Part of a small language model's weights.
Size: 10 layers, width 96, 1.42M parameters.
Each number is 128 + 24 x the weight over its row's rms, rounded and kept within 0 to 255. Layers, rows and columns count from 0. Numbers have three digits each. The size before them is the row's rms in percent of the matrix's.

# gate: layer 6 MLP gate, 320x96, rms 0.128, rows 46-67, columns 0-95
# up: layer 6 MLP up, 320x96, rms 0.125, rows 46-66, columns 0-95
# down: layer 6 MLP down (transposed), 320x96, rms 0.122, rows 46-66, columns 0-95
gate46 101:132121097096124127139125129149126141133141125152150175097113084119089112150154085108082127135115131124142111160136081135106158145104115163151116119098104139105203144156125103135123113148143164111073137110090116100112106150112088142121161126172130152139142103141125119130138135166173125149
up46 108:141112130128167111137116136133130120118182147135135118146151102152020114143143139133124136121164159120107105108144113096169141061095158127099109121159115111151109159133134116137143152146154151131110143142172091147102130108095131122120149103143119117165112136131109125121098155151156116111
down46 104:143107127166102146150087180171144139155117134102109117146144131132104155147119128105136115108113149140126150145137139082103135081176103131082137139149133128129156092163113066143068126144122154144144142143117127156089091163114105118132131116122107151144128126110086145088117136144166149148
gate47 108:126107084120123115096094145151077097134157103137107129140160141129137106085152145093141142120167122116141150169102138147128105130110109091173091140125100123127117172137132084126112114128122146121097092128096108123092175163075120151072156142123151116127097131124145147152132103112123147108
up47 106:136094144137107135131159135162139106077101125116145106098126143101138060125163175146153148115099085118158125111119124140150160160149121093129142126175150107116158139094124106089089137148149156145135147120117159134118148121146168141109100114129090091123110140131138116118089106168154101106
down47 107:148144135119131128134133112109135097155146126126107155144134117111154100138152177173137155112118190137103166110139110179135130141114139125115127174083110104140132145082170129113131118135106122170136122101093126164158096102118102128128097098117104150155127081123205116141131158116135133128
gate48 082:125149165092125159123138125116142147137149118128142104153126091076147077099130130093117126124126161124071121105114127129124175115129103129145155138142129137112184139086112143162163121111131080080112100183108108117107154098092143095137110120126137123148148120095107166150120143154112122153
up48 089:148121132147137147124131189157114156137169109098183159086147144130143095108131072066122120170136110127110142129131124090109114128126102118139077125106110113134123091116138166093115103133124124122058096125140144152106149128108086128132113167115145149140124143110135131129104117121107093114
down48 089:105175154150171127167133112120181134150090129138066139117133144137127175111118157125133132099115160120124117118088141157121144121144146138154141140132099101093171174111126144131104159128109106142194131114148101144131101147128121101140099117151122105180151102138124121143153117127090164143
gate49 105:088128123111102127139113133149134112088129133119135145108140092116120133157119105169121174132124106141106127149129087125132099131125113125113101122077083142133138119181164161123125113149114168139100134098188115141145110128147101142117163132141141119177122121169159156115122168158165125059
up49 102:129151140118151128160133159061154144114124127110135138159135149121082138131136149141135125118149099151140131102046142138163109156115114134078121113156104149088171108135123110126120109131110115126121115131115155084156098163088134125110165136154131102161112160130106115110143144169099171139
down49 101:155126114149185139162089112157144141153090126121136141177080139158125160113109160137115109136129120087139140112113115094073175122143139103128134120125134147088126151078160102116106119147167105090101120108102112083087122157133133103146134148134116131110158118098121140148145154093135112136
gate50 099:132139103120163108138099101124081140106133117138184078138158127138157130142119197110137102129085134113129101169132108131125110103149125114082118112154106117096123118126136126106150128144139119102109149116090119116127120148118157177144130177157172128127179135153162152126154118136169154097
up50 101:111143114126175136128127137105111075146161119147161089165189103135145117138115136140098145125094162119121128146134138115130134137128114113155094158112156147151134119153147099106140146133149139127168134096086134151155168083097103172138145135152068116115119139143131126112175089133083111127
down50 100:116127158128141094122102066149148102119169154116132085143132144133155168103150123121113162144145104124171137124123130137125117134159165121147106104155118105076165120110172168113137087133163124121144103141149159123130089090155128136097147166132091092133139124119148149119101114111155168100
gate51 103:071126128156131116080098141147133098109119086150131145098131138115132152120128153155094164118102176095152060135129106139132140120173137116149108170064119125126109146136167108157115135138118158123142115146098120107085154116129147100137117118092126103120127150112143152159109126141169129155
up51 104:116124163162145053138085143132154177160101102126160082155159140112170147121108105098171117131127122117129105152102110128187126138145112104158104113136129145143127071111124166088110135148103109136113130124129151117113157127142100137132142156110125163145134155130121138124120155101096142103
down51 103:171165141111095141102140146159121157139126122153149153085114126119124110105099099124150133144111105144130137150113138135202116117140121172127094068163118121155140163138104119169138143085148130137186110136126109147123094109125148149074123145181111126129127108147103138083117123126116133130
gate52 099:125143117098125146069158171122115130137100111154135127173124140104095106089107147160145112101144123052124152100133085125108127106152171137125125137168058161139147162148114116164131152108145134099115121130116131120110150147106113107135162134148147125138136141127149135125120167104105095101
up52 104:139120115111117126173137095093108133120158105129120135096149102141153158101131141161127085127073139105120110094147121112121103139111131194178143152156118120112160159130146110126112127114135114102107106154128144124154123129186166141170086106134087145141094140113123103121114187128133103113
down52 101:165137121109121104125140086117118130135120089108119143087138101130088153093156089087100106121096098146145139145128108145112126154121098112114139105161190076117127124146128154150138140132134117117104128116119095117095161174101140148140124100150075129111112107132063112135115150127147083149
gate53 104:129133141148128100139124146115147112087115135127154149118120141088102118114093103128124144102128113112134108113143101088102122198132106113145146140146163124111122175118109101121101089148102145107121109144132137108166158121109089191130145135147112159107120060091146129190131111122114136094
up53 105:095137107145162091166137125107113100104104108158128148134124147140156120151128153139152159150133169110102090089118140113160136134164096125113160175116121181114155109120165108115143104122126125130132177073136118121159105146111129113160129141108109138142146122144109158137130117178168068120
down53 104:131163123138115125152151099147148109074128114119163143113137094138159118088162142124120178121162125140137142117091106128125129122108095093149141135091123104122147137130143100137089147116109056141178122103120106114109122147102153100115128137156157118143113086133085125137080153165121106172
gate54 096:119129113121110127169134154150078120133144123115103162150119138172101073143133130143119116081134093129128128098127126140140151151100135118168125119125127105076143185146129152129134133154143108134064132137121151100071174152142130186111116126138131156114146152111146122108119125168147083124
up54 097:119126149131117096169137141115126081154158115095130118141162164141178110130139109127137114125112176128144145161157158132116114131193123146164166131111162123134147150151118130129126131127115108081117108113158145161133159103120152145078161114136116154127123132115121062123165122094138115181
down54 100:140120141124167148100129091116100187101156121125139154153133095136140124136118140087118158119132106068174085121169150136119121148106151139126150141129158133119098138142137123098129130140147146134137145145174131093143069127126109171123070135140102104151115167140133079167148145131109116115
gate55 091:115184119111119110098134109195137123143125140147158128125125110154108186105144113125128151143097131126081121135149142105114154123145158156101137164108092119167097116147110134165166145117167129091109162101146121137165110124122160117143176125121122106118132086154128128120137195112133117109
up55 089:168133169132111155133130085128148156125115097126177082156153122132142156122152097104084106151106130142116136183172157158119088097127145126124142091132150126122160127117155125142135163119120063134144160137154085111140142122105128131110106109156119121099169112115133140132127082096099124129
down55 090:118130127121167104127107166139129117129129139081120093144128153121099138080155149181100154088134126123134111078144140141110112149121136126126115130123142137157132125130122184157139070149120142131123103106121162093099138114177079157126110162108164104137111139094115123099167135163150133170
gate56 104:104169155167137112127099073133156118107120176140162107136121081157128141135101117125135149108123095144110079176129101127086117115136169120172121157114168101143129137148142148125147128128116107087129155140151128152134132123121124163137132160124098117143148148129176170124106161088134145166
up56 101:123121106149175093162141118170156150095143167150125110177176121170112147093068095145182153128125125135140154134121101122101120124105158119159115142121140144152095126124153125160120143163130132127139126092141110164137129140118128149126107142154117124104141122178168114100128092118138169153
down56 102:117117108106146178110138158154121094147162083105113096125075146106105107120135150164088142129161161135110178148089183161152111130130147112113127127136114154141112150095119112121139142129121121156121113122130146142125116130157115127135135120092114150148123109099051109139090140175156129106
gate57 102:117151150130145138127043131107157141103100105074141132112134112144118086152099133144151158118140119135101149159110124153150112167162148145115134141107146117134151155143144088147106153148161134133107110158172148089151131139179113108145117128160151102128140155118160128149128152073130102143
up57 103:085109139130107163123131117119098141148149113082164161142133123169147187116085133111156128129109116136108138099099107163126136175123092171152152146122150081122138130125135100128114173112163123168115071108139121119141097167143079117114134156128149156150120109131117143114109128157158133131
down57 106:136154142082053133109140131124070139176119095136144101151107156154150096170128105124121121099148155149130115118120160160149064147139149120114112154158125118105092119128111095105149105131159135152149111144145148142122143108121090138122093101154152110165130134115156116127159124157131127157
gate58 097:096125114113142130114135118137160144152137159162148097165142096129127146116122163117139118079162109143150087145085114121168121121136181075143137108156108127130101082113148157137094137157126151076139081116102145107141125145126119133113119139115096164148104122126150120130081083117133094098
up58 098:137153163131121123112146139119117141090094124134166141096118140096199139132183098124153135116162144097123102106174163105095155165128112105131138126090162096153090132113111120149063123141108144137128148124165136100153155134157103138146122128084134161106152121139140139140142112103113129112
down58 098:135158089156087171054120119127114152122142082144123125138108106136104126135127160134125169128129168142118101133128132072109139146131174168132144081093120144151148115132145107113118138165189172104145144128124140135129120102135153104126148100154147161092095132129154124099150121113128126133
gate59 100:114180137130136127097135139123152141164163135095129108136140153105122101130114168146134103129072093113146133121094147129123136121104160169178120146146057139103134136151156118117153104148127107120105138137131136114087134150128136119138136132168172163111127127174172162105158136146147167162
up59 104:110109127082136125127127128134095095149162161110077104157095092097113173107132116137133134153156127144134140117104159145119136074188134118104156130093086084144090120143160112122164151108146116145126143131149100153087140090094152116141118134148152119134115128132141125118150085133115088146
down59 103:132107128126164137085144150127172102120138126177116135104112130114170139080130122138101120113127133170159132148133155088137148143109168142116146159162138129098133106183125120108127166128179159113083136122128136162176117126130152104138156090157104100166146105138100134145118110132165162114
gate60 102:095105130136128121021143109149103129110115135114136092107152121114121125137102123151142127134137131148152121136136103133131083118124126132163127158133127182132091178150183151110134113117127137138115147161112134117158119159117094091084172122165111156118124100126145150104122137123113147088
up60 107:142123125107101104189122118094196128107126131131136146143136130158115101141134137157188141159107109121112125076124129164134115169125096118089102150158119157142115126087161087104129135121139130129140140108173152093102138106172159161141094082132127132140113105134122118165111141140141137137
down60 108:142119144113122185150142131139130179160150048173076137150128125125117117153098122067128178141125174111112120147157137143139120175113162128128129136141100151169106137140099135129114086111135156145125115112159142119127113088104146136128134124126108107124118153147163142128110123127089109126
gate61 099:135158160150101108125131146144104126126105138131138150088148146147061105135121129091150146091100129136124108117072144162179141138083146121146126141109124110102146107163154159106126106117124122150148112124124157150109190174130129147138149122121165123091107168151135108114126186125109112145
up61 101:108119179123145112142126212129150139102151095099089156144103166139136127084117122106126092093119106115147133146101153178102133141128196106126132113161142170161100106103148130132136113124132129120114133131135140124136169150162158098157132138148149124157124163157137135138109126131113098145
down61 101:120122107094128123098113146084114163132153129086120159144127126118160175128126156143128070153142154132151096136136092105132119121168096146092141131138146155145112110117146101102154089129163179095115128121136148161097116114128133132125123103118121122140097105088086135094094191107150136154
gate62 105:126118152116146131121152110144115084150121149107122113128153096137145149154141188126121146150107116133096117108068177112131147138148138116136086152107141148112146137178119136164123092131186122100120143151125112115168167133077111131120103131102120119168124099149163086124098130139093113095
up62 107:082118100137157115142128132140128135138132164151109166113145085143147171132150121093063095158119136128128084147113169119146137130166111137112096117081119129138103154170161123148133120137163107113107112133082118106119138121094136094082125150100092175155156130121134120142110144116100103141
down62 105:112104150150104127158085136130156160139163088142163130121093109098121127107168139101079154131119113165118143138123099101123121129102126133085135114160118120159084127135132154149128125133127124095121093166096175135116135084133151162134128125137108162114088151092079128125149147075141115155
gate63 105:104156107126077144102134104105112143103142164129114132145135119111133086121127082141130125128126147123101110196091103131116106115129130109162122135105145143149161130140114102143109108123138160128073111101126147102131157144150103126155131136133134161114085143128175147204064123119144147113
up63 110:090164063103134129138152054104148127128124126134079105124143139148115147101138154133143155128145139127134117124129121109167122100148175104152155130158108146120114101143155133103149116168109116137126155136150119147112127128157159043119118116146132099151126134106122118079119150150157105109
down63 106:118107125128106177150125118158119140147144099130114171082111099144178154116113149149193158148133177140145094130112111149071125139117188119127141121115150156106113127084146144115114136153152175121163160078154103122132111104126114095119112110138125113123119131139142137142104144126093130147
gate64 099:149152094153115153080129148170110148121109085114125122076128171157153144126123101185149110132122111153107131156136145180133155134085147091124170132111127152113137119139131136159089126181151169129113114113147115126121090125132086158135162105128163135114126142115159156101143136149129112121
up64 101:111115123179149117126090149126129143111134137134110112134129078113127049116127140125112124125127162130112077135081111163133161148115116137138116119105174136122137121158128121170155097133084141139172092110117119103094152142138156137143137192149155128117101134102094073139132109130108124121
down64 102:133117135100127151149120125118148188103110072140130122127148121113122105139109142089121120157093119130150141088142111098137112119099106134094126161138141101120108185135147100089117195147110105090104125164139136154152130129112129159100105094165104133121140157158175168128115132140124130171
gate65 099:127128159110102130150069159136091153107144143105157138168170104130146099172121148152145118119137109103130112075153146137145110124118114139122095152138116141100187103086144128124139137141170158117136090189093143110143130140133115110140134105124156137089104074113140138142122140163135127105
up65 094:124129097116130158128155132152124115120133127145106113132156109116129101138139087131164123150133117131138117153157103098124111137124112130098119095146120094133098132125104125162158190111125124148116136120152108149100171114122117067041114152117132173154152100123127088078079138116130123094
down65 095:113120154123134107082163113146133165160123134133131126147129087124083143126094137130121123110155152192165122163110131121171149135110148129140113130152107158146120136112104085111187162122094162112161139114152127136099109139126149170134130104162138141147151149133091146174096130122102097171
gate66 106:108125174119112109111106169121139101100110156094144109108140136112121075120086157119162109084136103109106147132162168136124119112090166142147122138080106107127189186137146142147137101119153132134138121158146147093125119156131146132152106111123127167116123155116145172168159144141127115117
up66 108:127098154116125161117158129126136098135168120107149119094114159117109139111092108126158123120115152160146128151136120152083155130150152141123109082121154122107096102139118143112074119120099168130139131159120115117175103137102107063181158117145177107136086146133131079157144123138108141121
down66 110:124102122102160131139161093091127078088114110140131155144117096127124142123095111179135125127118061120131169126109136156160123130120179129163120155162123133101138128115122181096144080110116116143140118144110158127128137122143188116104124147118096103151117099119120133121122092124085088138
gate67 092:153118096132134137140163145145103141147132120170155138107138123113047108152099173128128130106122117084110143121143135118077143135158143113155125080133104138084157174116143168089101107130123153101070144151103126140129165142133125120097129111111147117141106110113147109166115113166118118129